Each number is 128 + 32 x the weight over the matrix's rms, rounded and kept within 0 to 255. Layers, rows and columns count from 0. Numbers have three digits each.

# down: layer 6 MLP down (transposed), 704x256, rms 0.172, rows 509-543, columns 0-127
# gate: layer 6 MLP gate, 704x256, rms 0.186, rows 510-544, columns 0-127
# up: layer 6 MLP up, 704x256, rms 0.188, rows 510-544, columns 0-127
down509:112154168144108148095065076147121112125074168111039100141118081167149098124161139157136154160119170174146111124089150108080075165130094127141163096143053104181121100155196146056144131205137140161171111106138175080141089196131140159098086158152151080146128151127088207054137175074104101135160128081117077159138133086103099111116068119152091076099170140105151120114067123178115107105095
gate510:129111196160131143137128178169160093126076109107144197201143164080185129086102131156191146166135222123085078151099153111134105167132170117127211142134138083099126079071123099100105182121171090173144160149085161126133111159155148075129133146095141129118144116127092115109099148093148180143118067140089104126151166125160144083097076073109129116088101155125067148111117138141171138176156
up510:108072163100065208123145146144135155182106140130167154223160098115140142149152132129092070135184140110063057134133162071121079103196099066165089061128104085136105128149168085072104113170099094091148147111139117154105135133094162101062117178164173100114161139135122116085117168207145144102141114103101153103107129085120083070099074166158095142128131128120179100119100146135126097099150
down510:166167176169084161125153120162108165110174090135110071083151147157084107142191094150136112107125141120098129114156089121129181132116160155131169099130056125110103109135131132088108116079080074102112142145166113189132187077127048154131108116124110128138093144131129155195135118129044083126119133127103129121219130130072071183116117095140101136160191141099150134168139116147031150140124
gate511:182111133135101092106089156162128105102150157135122140085114156127171121152085187113081112183118161084052093112096164086087080095103062149128084082155133145205105146173149117081142149102127097120142167149148170157111091072113147158153166129129172125142085124053207127023096120133182148101160130155169154083136091140142116094172122165108133065213148162127112106145108165100165128097123
up511:172101157079197128113072108124126156059093076108090183108191124141099071199105114142136176131139133082166070149104147113140121093089093170140009158171122143081144084089186079113146154084104148107094136157087100113094058158135174176198188170176066106155121105059182153114174156126188149136167147148161170201134085136150117166183134141158101110115094101162106097168147151105124133125192
down511:104226180174178084147116088120133087125149143127152138107113103110084179194152084131145117093084154078138166122079152147134141087107109114125111166146139139147144091161086133100123123120138116148123072146161172087131157092099126115116158145157160079139092114145108173130107161056167154092123124082176153115058126136115169157151174136163169081177122151164098094124121093126147192175135
gate512:115152206119155093105144109146095145125123078116117101110081182124134116146121148118123110133087190046060106215152127158096084076146070157109117144141119130191075165131133069122091092197112086138105083096146157125131124122104115094139088142121145141140144125116143169121179067122144125112077123109105097121140104110152184122097103180140076083130109088107079129175132089125102143160120
up512:113181121124145108120091089142119138194099125134093150102155096114148118100138121194135146078144160143090140127075092088155104122096120117120155129205107142105112117193120190185150155152134106101082164122128148106124139113157123152104121131099117161185206143135117115147167135166171154177154138121101157107069077109100124158103117173093140102123093134123133139110146084066125083143134
down512:107172118140141127206087112140104124182121164125151134145118106117128153091093132139139160114136155150114212112107100134161120117097121119135168093211133085106169109150135178091097110122102091126154119084148143141130156122130173147138091144097158134109141098142169149170185160136166116125105091092092163150121115127057106104134165133110189108076197106112127069118137062098094113120155
gate513:113179099102096123099150179133089129159202102184147120117132170111154101144135110106093097165151116108111132066120106175149185163172100100158093076122104078105127127107127135167088109100130178058170107114083137123157149101184095111098064125124116147097114180101207124124185107140105076085132099113117088101144153061107091102118131089139104152103178081152121109192102096134143098099182
up513:146123145142132147121102160187087125066156134107128074117140148137082120073124064095101126168126138070144143104118099095109105151186141096145173140118161090103164154123085120178124094164117108125089111118170118156139160131137147077153127228117177098137123087174202219125168158088168168078112193183116107123171138142145166136098160133166147138139130137092124118123098196094144104106144
down513:107095131152133171115128156125094119102144150066098129089096165185147095120136134124144136090133084089184103149109071084143174093146170112088093158167138127119099073121095120051128115147135138136152146087140146117135114152097106061136151157127059218099126071037130129136128170136054119154138080123100077122113116203116099140093128154078096146153135057197105167139114119127184104165051
gate514:135090133185068102094101180131087170139131174123140109146132051137127149203194171112098113158129116153132117112093126117123096151134093119136113153101074145116138105119132095093093063133228158126148094129146149117107122115122122149127145117103170176161131176085120167099090124121079156177164172145079119104125121155089089152125109157118135094117126093093169134166106165142119160140103
up514:121107129105125100148130102163119166169113195119129087195124095109152134140084166143125113144112145146142112129111082139121119157123148114120129155111125141144139101142162086104169175158181125114119087131104128118146113115099162103121172135157139144098168189132174147112086091139161158129111188128079159126131185111082082177151116092091086139141120102112139146129062175171158134138102
down514:161164117174148150080127082114183184127117132152159142089123127125135127173117127079116132123109125136165137159176142052140110174090126189080090158120112107156123153102133123162152082086141109163076146118145144104131139118120146124155160103078104128182124170100152134140149122154113162183133089114134111146169121135113081082131223029102144143095164110086086077095180115153145127115104
gate515:118175116094114148078189126139152127085102123167072134131137114136102126077133084157110165163065080114153180089163166117126138133097093108145097132095156119111117078113159234078124108123134089191091216158117124121096136134141069109085115137089114157148131173096120074125081177125119157128149122113145203117079120144092110136174155175172118158168139146104100139089088129129119144101198
up515:081143092154137044114089184186167128174169104042116145167135130132142111178100146077174062123156167083116081137138104154185124099099116097083117150124117140160155182093159207154129134140118142118097189141132109154117121124135126164119123142169108103109117141145122079114082102156094149133047121119131145148128141073142110164131115118155145083142175108201125197154073101094090138098097
down515:088111155122127176084116157082117096146160152161135089102161128074181109128164142019116141108118162107079101124079199104144084113132124100110126137167182093149101144085090077182078048159152102127165184064190188170081106162187142123137137128163124032100104092121116156126075110064158153075179146181076119122104182145093076149141105093118102146120160088113148112103077095115100177105132
gate516:099214129150132160198142115125127152059113122119168074152081081109146099115151146107123122170111141111081141161108149166093132121152129116101156131163157167074155128135177067077114156145100150138155121169086074164146111127115165171138146133165158124187099068119163175173150155132117145145177186104165092137124112077112148141069129137130086146131180124173156224136124121109128136188129
up516:161118114154106142132179105202104131109070103110135126136105102107105138147066197109094126135147170131075077119115121120118192115100110100140124146155111190129149135097108143110097154084132160131128115182116143133115203111149178104194128150184141128176177081165134152138164128115136152128163089078140165133119087161028127089127162169147125146076159106151121056141095142129105112164124
down516:155097138118160211132052094145125182102159171126125134109127057213157115177107154203115150157135156094100185117111035186137104117185088087096204146121143168184143148104138194155064121145107194084154080144118134099108085162093133162133120143125100125117175121087111102090186115121156099099009117103066189146169144141121042080152081095138102141157081111133158117122120129133150066076163
gate517:140065138135110181170107168137132104111090109085126124101123114156146207117128074126154136129115080213086071176112149101090158102121155119063124118161116143145104155074150087169109107141119173116127100094107129118111132188088125096136074092117130127065122071112132144112098127188115079111093088104163070165091122131103058118121129127094138130117073107168145109172170136115064158176145
up517:156136096154145115054154087154100141122181157194141156143122143101155069171103108110101090095145154115176160089149103134173129128106164129171140127118146129137187112123092124125144159117114160171133130153099152134147124091100133143103179135097148167145131163153143115155108225104120169188114161131046197128097121119156153146134136135167146095178145149121153163102135150189192142062140
down517:149154128169118124097206110120164152099167099142090187155079138132078096128106114121075189126124110153078100181190108178169186128167112104138083105108100145140178149199076113119089087137136212152089134104105138076141139136096157171050131148113148128082104106150115132161115185124103131145139130073105173141158123089165131182128080154152145155080146128126112077102148137153148168100095
gate518:129108076099092149169112094180142157141144171162114120136091131130062153164123147075201098146134113167116156118118135110164177133184061136102077118111140148101080130166117158147136155155137127070102105117113142153177173112147161169149168158138144080082121084145085096169092116141150129120142084114083122106102181184121084122178075093099072095196142155113112177080182158178173078079163
up518:128168114134127165168096146137105129138130145127179104173108103100146117112159180156081106073152169117138084135113181165138112121129109118159215142124138136115117137133069125117128116142143165158109151172099125081055149109115114143147116124098124084118144108067138148097149156063118111138124136121126118148125050114125127149113190163155084150090133115162162107139133120112116188137128
down518:100119109118133101154126091107113151161128148143122154141130109100107087111128177138173162061065127172111163121160105171158157138114106132052105189164092181119129146129147146111126112129141170096092154168115115148144103128143132145163147144098139147133147130079086120140158126155152072129131148093086117127101116153144128130074124147145059077164146211113087145109163150164162104093101
gate519:157076106141155078116115190129110153123101157120093093132118079090171104155099114177094132131090129154111129188093138161097109174137155206095132149126111151102082149071209155230178114107166110131067143136146183155113063137072152181106165122111123172112118125117140084133148146151074157104122104106131121135157113145138145113149108183134098087104123071140139142126155155156117073151149
up519:174092136216136120117122118140113144110074098124134101138083140146224131155136097171105195191100091169131119160150136156139057180127103069111198134127105115151068088039169144152149109114106142145158120051122157129105051132152120176081136085184106124110138180094131084152116130157053165101122123112124103121112146126150123115190171097128164137145151121136060098157137171136132133116114
down519:066146126109102176106118136141145097090158156089169090087083159138164072112152135126125150097131122170096147123117142164131127158137112184104160120092115103106155134186110163187118123128133088120121118072146142137078130177135142099068139127103111112114166163162088128109138148096140152171122135160101112176121128114164134140159130093130145126104096180105111102107101091076137112153154
gate520:132142105076097164141195170102101115136142101186154113136136091102134154121135108095117175123075127146109100113123183178156142091137193101110119148167100158140165136053131133127120178190115113060090136153113125123141125145113128129127095138127082106092165084126098178101168093157128154145103093137154127128112067111124147185094179084138187151086131155108129142148159086094125126130113
up520:138096106120115111162142158105167135100126167136161183164041129142137186035163148097171185128136062123126106188111148155122114113111071144140149159157071085106184184101104127150078154150137167129092140195133141125093181149170153112152135118150111147088121168162166157087121096178141186136143156120157119121137114129096065062130161134076103097085166143168105094070164181115134128081140
down520:105119109153115135127125115119159110125088137146102152156121156122174170109122138079191184118138085096143162126103166047142171117138133129162120154133090067155107082058086127110153140125089136103142134194075133134135140155153114210117080193129043107133193157144186127125153096115161132166102120192154149110161103096074074204095134122095121101128090124151110116189159159065111110151122
gate521:096123177067108148168145156182095148103176124136130125161142070115168150122134018073099132091171094166090131123129141135112104135153179100142159207171125121140158129133183097126104116113120103135138130064148148111128122098080183164084114102131146203149130102132095080104117052148099126139105108147191098095078078113226170158130097158052139045130127105133159167107094115109119175113136
up521:116133075113111069080098141086141092101150051170135196205184127124068125142124129114156122179092158106110144134215154061115126153112140089143149122095134116077100153143069133124149128158113097086117072118164194160131178101165125132148168143116132141164125166149143132189121112142077146118155127094084111141091122122112150079132141097178133118135129146170063114181134175149114136078165
down521:200204093104128148142211169161122175133108138109128118199126142170189157124102149110149138075181138157104159142113136129167149149109159145089144106095169148106156161151114141118053123144205140120157122074160179150118153095156208121159140112165112159097135090122092085112149157132071072119202122139183166145116171101185127128093122106125083132088098079135090105104128122127120131123107
gate522:133174110101135154128124128133150089121077143129114125144084124163145139096131160141089149139131092082146067127082176161127083082161082122101138081149164183139142105159189105166133108189101115100098050102150130085181157125101158140111193156140092147136072166104156174136124157109130101092096100072130155143118157143061158140123121105155131157093138100090149151174154120056112134157140
up522:134168162076080146062159122174108042144139107146143056138154093112113096146123187143094159177111178088130092095150124149114114118137098102104136093116171108135172106108109071137155145125107158117124113145189117124093148153096145133133151169097118117094161119142122157081145110169169135075176134121136118170149125155143171114111132122091131118114184153074141095180083124087168113098178
down522:142193114117111099108139145123141157117156125165208157105106182164106098101127107119171129127104086154089154098112160108137160154174097110192098189129162103135159146152030190082173147092119147211117174157125123094135132103111085117133160081073126072098118174122105097103157164156118191136140146166033148107083166124167162138137124126098158116100144114140134084085100113175177149152192
gate523:139201127102069065101135138123106149153136111156135153095065110102093128140087119091129151125054120082173104052109116149075101131086084080215122178112117147157105087107136099154100132136122148107084158130159196127153155192118083114097092096125075174133041116120149142129130149168115102130090113166119151092142089127184111189178130099143099124115176067153187087131068138134138171109122
up523:133116107153094111155186140105085086108095119154159086102118120129135150099183132163113210062108098147102150142098116127063133122162122117149160131156158133117174103126128152162118104056151115139145133192088138195079137094134114093137056059111136094111142144105109117161098111164181124104122116111159087163118104132160086081177209111144092135134082143121114132129073130114093134148120
down523:077087122069084174181109108139154100081143136103130150173096091053155141136152128092125109042119106126110163083154130107102167142126092081093153067103080075209048113124149070098100066144152153159192076155132147131106138142133137122218132095126108136048116088116111104085071112115185105109139113136111152116109125115142072099136067150133151135107149135056176092133139121112114164186146
gate524:148130156140173143125150171077153156112141145194164105157134165122114115179149085145101158100149164173126102107119135199090199088130111118102115117103123128081134137137136099118157092111172188118175116116140058157152110161141175122159185154147163169141126122116149174125106078136124151106176148110141105159178095179142069127099160144170104113099098051092027113122144081115123115122121
up524:107149132141199142140132151160134107151096139143125141096151162150158116164129209099156071123123129155140123123088149095121128118177165171131160092189170133129140104144128191091155147178183092176114139116144132097118150147139154152075090084099099132115125107148165148093149156111123111142113182181124159105140101092160150131110128132098157130106148107145165117125132075123140150205113
down524:096162130161064121143101092120111105133129138159142141094174130091143207144157156133093092174119106168106140151131054140108185133105127178136139147128132139069122110170161065177154119170154194139151201137072149098126097156172122162129133168083125117126066154153145158138132136137124181131105129065114161127163102136140108107128197119104101117108063132075073121111149140107109099145163
gate525:057076121132108113159119117102172123144151118096121188128190146101081127147128105120179176120099123144125155149096136180156174153118129131136092130104151108134106098138156177094106135205129140098111142113140078117104111151139159136118104145097131117110124128151122166103111164091136130081091148097130130125151147159071143162156160103171118074144104145156172132173168155076153177130138
up525:114139152090102117153144084150134104111199131102120121095142160144136114188148108104140144105145113160108124117137177124123169155110093151110104141139150143156174147124120139099122071175141115087162163086116148148141078161157155117151090104087106127145112130142152112133135154153154144097135186135135193156145106127111098126115152156149151097088141147075147072097151172100174193166163
down525:123154141126154126097142134181050146104145198145150146090145162132161170106144104101130121102110146112097186162120151146132150127104061154170126165118103139102140137099155142151117131159144112124142140046155106140130138140097145118099151130112144119079173115165163087075135193139123154136089137140089142198158152168141122119127107097102153132115198135124146144187122195136120182137109
gate526:169132143135166145181115111169064150110100140132083193130152155120137082146148135128122125153165063087078159081155085092144150196124117173084139098120130092195119117151106141101120143101132124141083090118055114167181134098134101160183089106061125133107122164182131130072135155106088093117113140120179116164137125136073156103132116115158163141092138139068150147100168173137144104191158
up526:135111169105120119065093201113111101093065148126097126084125112106079124165137152186124130121089146099135130180133097165108095153163131098152110165126163116155091083097103092138107115112122128104140112140145086111091154199154124148135084155126148133108109115174106098103129192178145102176105112158122118118050142188120193112173090112095152185115101115091101118105132154154182104144122
down526:137066129103146094158178167139075067123174154086122196165104168175134209111061150120144105056115100112148121165113196139148107136135148060143154081139074132157089122116189074153176125159073102083114117159095192102122106183096188146122190112125133124090100087164105114154125124137124085121124125135140126125149130129120117185163085121092095112167086097156135163106163075144074106143126
gate527:144150144168122128126117085109089162126132100123127141177159101152094111117118122139123136165060138076163112133111163149166209161142187172148142149158176129149111193142122130149103130143112172172093137150127096162097109148151128214125070139110133201149161212087132089081177144130148075128154082129132191133119156120111073093133095118095085101174175126138101158131152132129069072144136
up527:162093130082107146130155134141126127125109117128144135105184146149054153118156149147137167081139131067102152166161098091095106128056125127115074119108075124045148093116161118106155138132108121099113163141111160177090126105130126080124125085102132114156073161090114131163137151093134147133093116119135062073136155157143111164108153179152101153142066146150163116118126119149138173173150
down527:123090128124104146136091138116140134107122132110117123105115114120119157177065139103122139071153150135162136126157128097096130162059081144113122125150148115153120107120178177136091085099147189130155106183076133134168104125073141145132156148055121062109143064211143117095144105185088096114119129107157152075117038108101149097093141089082154166117172144126106116111109088148129095107153
gate528:139108115153135074121198148109100083155064109129136054090110079109161118142103150134135126155062133158119151084132107148088158100134105109127167150093113191136155153089131126157116070081106151187163075166140114098164161160095094160123045164127108159177165131127077143133100145087134142167102097120137172148130153137086125110176146197151121102117116127111132169167160111094145147124131
up528:112157149129121142124121100200111123107121111161112135201043183108189101143113141133134119089087086130126109115143113108140101083144141137085191125121079100081144159108145155097164126096116167130120085162125105101102148150093135115101116178180135105144122113105172064152147070061149150116124146093097119082095141116143130086126103126078105147163095134077085132064162143156126190142127
down528:188084097140082113124106133132134186122157101146181141145055204149170096127062126117126113138129128167095113128116133110146118065144070116093121128164118135033071104146097159110140118118103098154055082114153057107159123146135091173128144146163156138094080139163075101185111164149195150178084116131145100139113126095122066130124168109133170135061149149106174144083110106153165080107100
gate529:051121133130091073184089127132148148156165125093094106136124089074157109144155103117130193148150147142079130128160142155102092143085149135132128109119128088153095127119079136067115178138125162150144094147106158064151193143119141136153133081191095126072162162107089089160119048147140141100178120109146165144090136137166082137105115098138150161160145105140104180133119120121158125142177
up529:071087114112132127100122139140060095139153092102114157161134076123162132150193191177124207139131114144115114087153148110129129103094118136183131181095134124154173130106132146119120114114103171156140125199137132105134102094136110109119117124061169175078120081159089073125155130113160106112136079155124133154120161136111112094130142167114147096171087146209130166124167151117106152122145
down529:117084156160174112098154123151125116159044150103071156104082150102132125164149063167116101134176189102132186108074141077132141172143110128113153119134131113087160147167149096114162150107137144162119201057138152124175075145146124125148143111133157131112125182140119160124077116176131154138137088125134189137129166129083155113101123163107149157128140153070121120105178085106110129137170
gate530:148155099144071103083137065120144127167166116131116110113166145112076105157147115061107132161122114109116144075104201130113143106122101153146123117095154143144091189114120154103144140120112123097179084104155079126136114119159120126106162100179130189150124110102126159049160070121122112179134120144189116179135154069137064129129102144142153117103104110149079151136050144153159103100075
up530:111091140164131142104111049147114078099171115173082142123111059114139110116179113088118125126139113153144119100140134167192125144191107087185192130136116114123093127113173165112087157111166131094114137111148139151108140151164139092100055109138085114177138140163148114202146155106084107091144147159132172149105178101115116165153102098135162148106140017083183181091122190123083082083190
down530:132152117130129114067146027094148142137140147152155195149101166171175178163118142122069146153191090150094152133098157105092163236137122155107147150077147105158118127125100100140097074104160103152148129104132157199154136149138070162120116159145100126111113097092168159128187114140147116130140097104088210112154092127143168099165140143173159136096151108102149145095131108127122137177154
gate531:145063146098130077155064141049218152130161116100084148164126127166122086126122087118140134149156170151156143107134091102100125165146152149152107133090126103096168061097201175139128166127133135090129124164135178153115109175152086145114121114132193118143148099120158129170144150085105165170135126099132088167063139099150130076148094078114153162183103129145143113117132144148155111069160
up531:137098143118137124127080154106202115154095155144057112158111171127131146135106079103090143118101093096106104086128137112142155108132124129141070162109147135133108168143165144148054157142121150096109128145114095163036139163183129152100111122135145147150130068086138085052116071099163121200055151198109120130158160146106138115106071087091133169158098090146153116094167090149127136056135
down531:147145177087136127147187170130140112133084062094134125180179116127080133144103119163118167097131116115105077103166098136136109139105092154107140143170113169142112166147169133096103146113171164110121150117110154113167084108131118134127141084132126158148137132135165117082150064093124152091135163147134172182138084157093100140177068109115091102123154169195075132139102157126094105109077
gate532:159135066125128139136142196162170132112082100099145136123133149117128095161119141168155093107121117110171135111144137130108143112113148118083102120090127160142174052118052129123166129158127022143130159132144127103115070170088092074112131136082117122177115059204162093157118114170133106131135095082146129072152142160137110143110136130127113093106119118128150132124207106118173094130128
up532:081105093153087105129140089130137119153181127101159136165148158125157091067135124152199140088106161158043163118130069148169099075131090143141052169113127104149182127126154090100147133119190084118156108113124112144152076175131113165102132114090122143140121137182051089135117170174157077108104131156114080089168139159127138124144149148135130097106115127119060119135097146147123144128127
down532:166061131141094159148194165084145122145136118192137133072171133156135101143110148195105113148132099135158124111088179132147148055097156073136151153141146207123129161139140117100122108118105160145171086065125163124165087132140060156107092128118136083177122142140126077119163050127139124099144127139148138068175116106120197108073096134154098179161092106128061133142113135130086132110178
gate533:122156069114077105078129185176117178131107123142164085138111092142106147142131204055119165130042163131096164088103103105106162128079084103172112050136181111110089140085155096122127086151132202136127169119139098137056148110158113090108156097071134056132082171098129108136117129135081100186084120128165147082132149081107162149096135082085139055136167206102146125180154188148127152101143
up533:126085188175123084145117117104128104075128172143127145177161143179113083112139094114138105098137155101169157136146078183138134099134109120100196123066118105176064078141040061191075128112180083123092157112119103096140164210078108156151121181168111192102127112126144134192080140136157131127113134131099134179160103104144092099165128092143119126093161230114124167111173094182118123170141
down533:138199114117147126127128092177122142114116150151073100105114142143134117145151114130166174078190080123129139128127079090171181116127144157112083137087102138144101140139114113117116174171154175127089138120135157107080087135176071163049164147123108143168191116131108070117113138153114170081118107077000101179123066049150136207139082124139161091050174155084172080091149068134137059066104
gate534:157102148105138104048138110141178114125141129086146138165167145098126086068023155122143179125164107172061106158167147120084194152160139146185121218191130181125139049094082171199103167094091129102152112119159160120159127162186061157162137043102149130083170070169104152108137184130079121127146153179167124123118191171166152158162138097169083130159084093116115156081136134107188105100157
up534:167105071194145115129155129114185095135121120091129072105083153177034125100122144194106104116212150177070073165128098111132114098170165136159013133197177129147145201112115125141120129087141198085123138173139138150125123087158081157144153129200088066051140133068134148099148112149097184090144123177119149130148155177167116130160155147168066132143185145161094168209082125105082183125128
down534:145115095127124144146157116115149148146080091139091132121111158147082109115161116162090095142088100107177117140130129072123134123160084170153095176136146068098134120156151155186128096088109149028152116082128130196105127111131136129152211112127071076131174095116127063122159105160123169158096141200108118117148131190083061139133071121122135117155107138197154120100119165102125117129131
gate535:211089191138137209145136128135080110154116061145153139120148168157152158159122159083122144064097107132073144109132104111110139112151160190097136114135136092156091128051143173109136118110170148063133121149114114089074144097117151143104112104128122070126135107160122109143128130108135131136105071135153154155136138105103066089112185123134135143108097101148111121134125098132069155131146
up535:131187071148091044162127113186100118174126135121172135095052112115070154125088150140134146099078174093176114122127125132123107033110051118117180143112168138153076113096124093120133093065042142146148159152172136124159128126072152123108162122162144139061137138123117147177161160121136133122153109158101080123112154099126161151130143136154128134133149119095140173146113195088111115127129
down535:094150156196091090111129123132114120144149152065165105064125133120123131123126113078137096191092073183141080165127154133107182089126162180113133125187158112073177133101116126120121095121080087157153099124136115132128171116056166135160134147127102116132142094163145118115126201097114188163174145173128132164115146072047187097149119137122101179116157124114111086102150139136195139112080
gate536:119150197145157127134091156101128141130093194111202160115133096114118138121127119120144173124161149131167157163134145122077087184110157149114126135085116164134147082100140105140132058106150135123171100134145166168127111169117148141100167126133160106135138138130109174137121071113133193132166144119109131165047131153123135140116128095186115151149050110085106147130146152129137144138110
up536:152127049099120166142178124164085154064144113096165138101150126130115111158155074095134143143139058125162148137155124163180103174093134107154154081130134085128169113125131108155104149103145162124107176170068152121134125126041136153099121178107139123155179093114144154174078173147089051109110118117113127107149163066196149135179174144146117096120133097095199167082128100106082068085088
down536:111109178132122128097106149134135093082168182234123112128109141128076112121133086155108164127118206162103069148111112103137131144099135121121182083137081148165112142160099128242141171138118180160096145114207117182108143156112105144085126159117147099117100093146185110137103149137135164102153182141111157096126129140132124131155106144150125120149133150129143124170124122141108158144144
gate537:128139150136098108139089084124107150147127099138165146160116113114134130105135131051188131167128108145112094177142154081119141140137163164088095141136173150095155117080124154120082099102171128129105143100121114137190127058103083124155175155109120116115109143109150122075158123122056102078185157118111149125176148119111135071097083100155121079098106193143131131174130132178170125138073
up537:117135083118114147105190123107112077122043160179125115091105128175171142131157168127090093127140140124174102127150131148166153176182103124103157133153124142115146106167139096167124133163158135108135097133095185140085154149222149109148075121119173124185176086131159131142110175097146103174130164122119129073159110118194150129130147132147148191167136150111083165088131084144180123162148
down537:096129187175189133190148087122098167135138098114121162125134137141159129118151158115098146149086160109125120131104127081186106089116123125126132173175123161081152187125126224126126121085170124127140144127094139135120102153084115128115094112128152188140083121122158098096109108127114092127181168131126155097085168155143133087102121099121096209139126157144149098137135166130167113147151
gate538:121138111141107132154098116088167089136095141086176141137122193132125136158091129119098129198122113181128081082150192107172127125110152089164102165158090167128157145090109119144132129163180104068156169165081136205116138126099167129177155113108109189135109120099172171168152049115104106117143136133065203154120192074157141154109166131171157160124104108160089168127143165107112132133068
up538:192207136082127187159109163122141120122121148119146093141154153098174092152179163133155168111107074098139128103136110090099097170093164117118128113136072140119080102113206114067078171043160087146104120066092052158174138141140117099131168128126153072125089154128119088144097132189158173163112113158124122142104142155123157136167109091083181120155134116154074106185102154120148071115136
down538:149161108150143141160118132117110188108143149121120136154164149100120092172106142107170172130122087164085124042111078146129121119124091141141157132134112153123133046126154127123090124180120133032124111178080132118156139176127161149142155154166128128090099100097099141063154135206064119129169105142134143115138060169136116090146104098149090107183095163126098127120108188104165141114101
gate539:151119146153164102130120108111106126129137105127173119128146072138125149131111181062154128164119116130214136111122154065110132180139098125094042157083119147083085121106090089135129090158095180183114118125044134115101186099140101150157120203131112132129096077163129139154040106092149082161118141092123106184126136192127096134116096116086148155102152111133091146125115128151157133140142
up539:124064126172153172090140112105146137145145068129107122143122147136108122097095083091102142139150185129149097078095151199112078141134145141142071139054145131136081081098127058068134110082111118082113164069090082085099130128134179145171152149135082125153134095072110100138126108143132078134108135112105129093084158170093167080049041154067167169181175095142089124175080108146077108222112
down539:132206108110123106129132114153100138126081144090097135115076126101155105106111111165157169107125134143204101060094112106167089134080164137109098152082111128125060060106176080076103182163125126151132169109083144135110084105125138131147118155180091092100099103082061075148099164101145130093101155084097116090160187130150106104176146084111083119172126084054115095176097110150112161151110
gate540:167129156094122126103099149142102088061129130146121183156142134145098139118114122120091107190111077069138100109128166088099174083164089178097125185207166169160195203141123082148113140141084122160160119135206073139078141115115166155159117124138139150132159144178147142107097151156136165086102120144140136102145122108114131153145160152133163070117070140127126075105120110143149116195174
up540:171141186114062173137167140116072093180124091130169173142118079125135194098173171099148104155136141147171131169093172058124155128105155143095097103122137154155106118162130165090147137154098093099168132143145175128121191083158154163129106138129116110093120163100129162076139133186144103101141097138151116116107173061104068138140122097164112133109075106127175108152146113147108145158124
down540:142127125064076145109093139106037133079117141097181186123165126153148118134095128146116191188105076154154137104095132110112167142091084127076093176207121156145112168122070058095128126090129143157141094133138057144104174123091207141118144136161103146140111130153117135146121127100115119106119089126109125147147057108108167140132135165111130146146120146143170121151117095124089092185086
gate541:100107109118119143159152158118109193133104181155090132068101123167108129088090194152100137120117148122106134101123167183116122154146126098077150129116148147146140063147080105107159087115163098131125096131126129110134101133163117129155116139080195152107105061146079125116175100105135089141156133125155073146169117140057127092117114111165116147100129207166159106138141148110132136150097
up541:113086064123113194167140121174081157110050122097118085101153090183070086140105128140150103124068119063157143099149126169126105173107154128133119176119114165141149133073106110132164108078164125094117131161104132152094086182135106099114140146175185078107127139109139097133164125118135091158117153123121163150145183135196139086085154113173115134098137113158099102132126140162025156102122
down541:106100119119224156136174168126153139132076077100178093159094117089145132141145182131128124121122158148178127052160157157088180180132145177095129085074026145132124053083128102114194182109129120147139150126167113196077102181099150132159109123098095105111153125130144098142155130142066103146110155166154121129105171099156120137142120117083078183154144132151163118088129160174120116139169
gate542:124088137067131166124060129098073152146168138125069110163097173096148238121174152130119136112162067112179147114179083142127176163141076131139118102134132129187114125167089075146125139120078089142105126111102180133111092147131128132069133116123122112146089129137137165112119102109186074115109136138191120092201116122193042101125082121204142147144118147136116135049177128153128178082150
up542:089227106126085123101207123139124113183140142092222117076141091114100121153141151161150143156123147174173134203142143148111145149103173164126083104089154116147166127122133134112091149108092099180175124079147174084186177112159140154195150110142096120161140109110071109112103082120159144165123122149144168048088118124106134109112148190108152142136123135111168115123112132136068163068144
down542:134131107130147080116171183079118029102148140110084169160067122140108106157151138129159145167054160131098173093102180113153150108129188147167131114133168127106122094172164099103105161143109120150123142106139108132133192108155091147154087118114086124155158132122177102133121142216168092111186152182114121130076068113143142161118189107151102130132110112095151145149045166137153116078106
gate543:157118168151166157128175142054075092085113120158123165107071114117159091134195163098086159105112103091116056168124166098102109152153154135111179099100161133158086185090096160126074133131176110160098204123086116113096086092181110091168149095145136128160142220093135075168177163085094097080149158195157106137146119190137153089151147160114182081086127138102133138152105088150117125170158
up543:082091101145090101128086175137160159133062104097121134113117166172124121087208155150192100182125093062139159051160141180077113145066092158143136120147153152130128087132152079129198161107116105136054057042093143090097133102120124076141152087135132137107153129125131143082152110141097121161114113131143117170148169135100131089068110101124202120152120098140083093106095128112118196094157
down543:104156097105097143146093081163133136139148085105151165131110150161120107154098136165130082121142061126148160136155105135128168138102138178166131111162079115120135113111083096122115132152148097190181097112131142051152087069123102107176100113171168092090088074162142142123100188076093094147137139061177235127107141067099130113143154111097134171143120092101066109107156142160131103104138
gate544:150133130075126171169136101107120148134173128062135175088068171148091106108128111120148159137134141089246086138097167172091121131133178069120159112097169092110088155153078133064123132095129108184132138087176100144134129187081106118166052154137120139133138186135165076121140084081155158166147113130112208134115154084156108167130095149081115114089118124107132114158139148115115141145107
up544:130151113113185089157111162095146091122132042167200108058107148104089121113170153130090086154175147080087079140068131120117139110154100100127040083195164102129110107088125127173134133128116074153159087135062100080080109133156148109139102144139149160090128120164123133141147142138123153100154123101156132100112119123117125127117138089122157153114092113126161130135145113155120147136081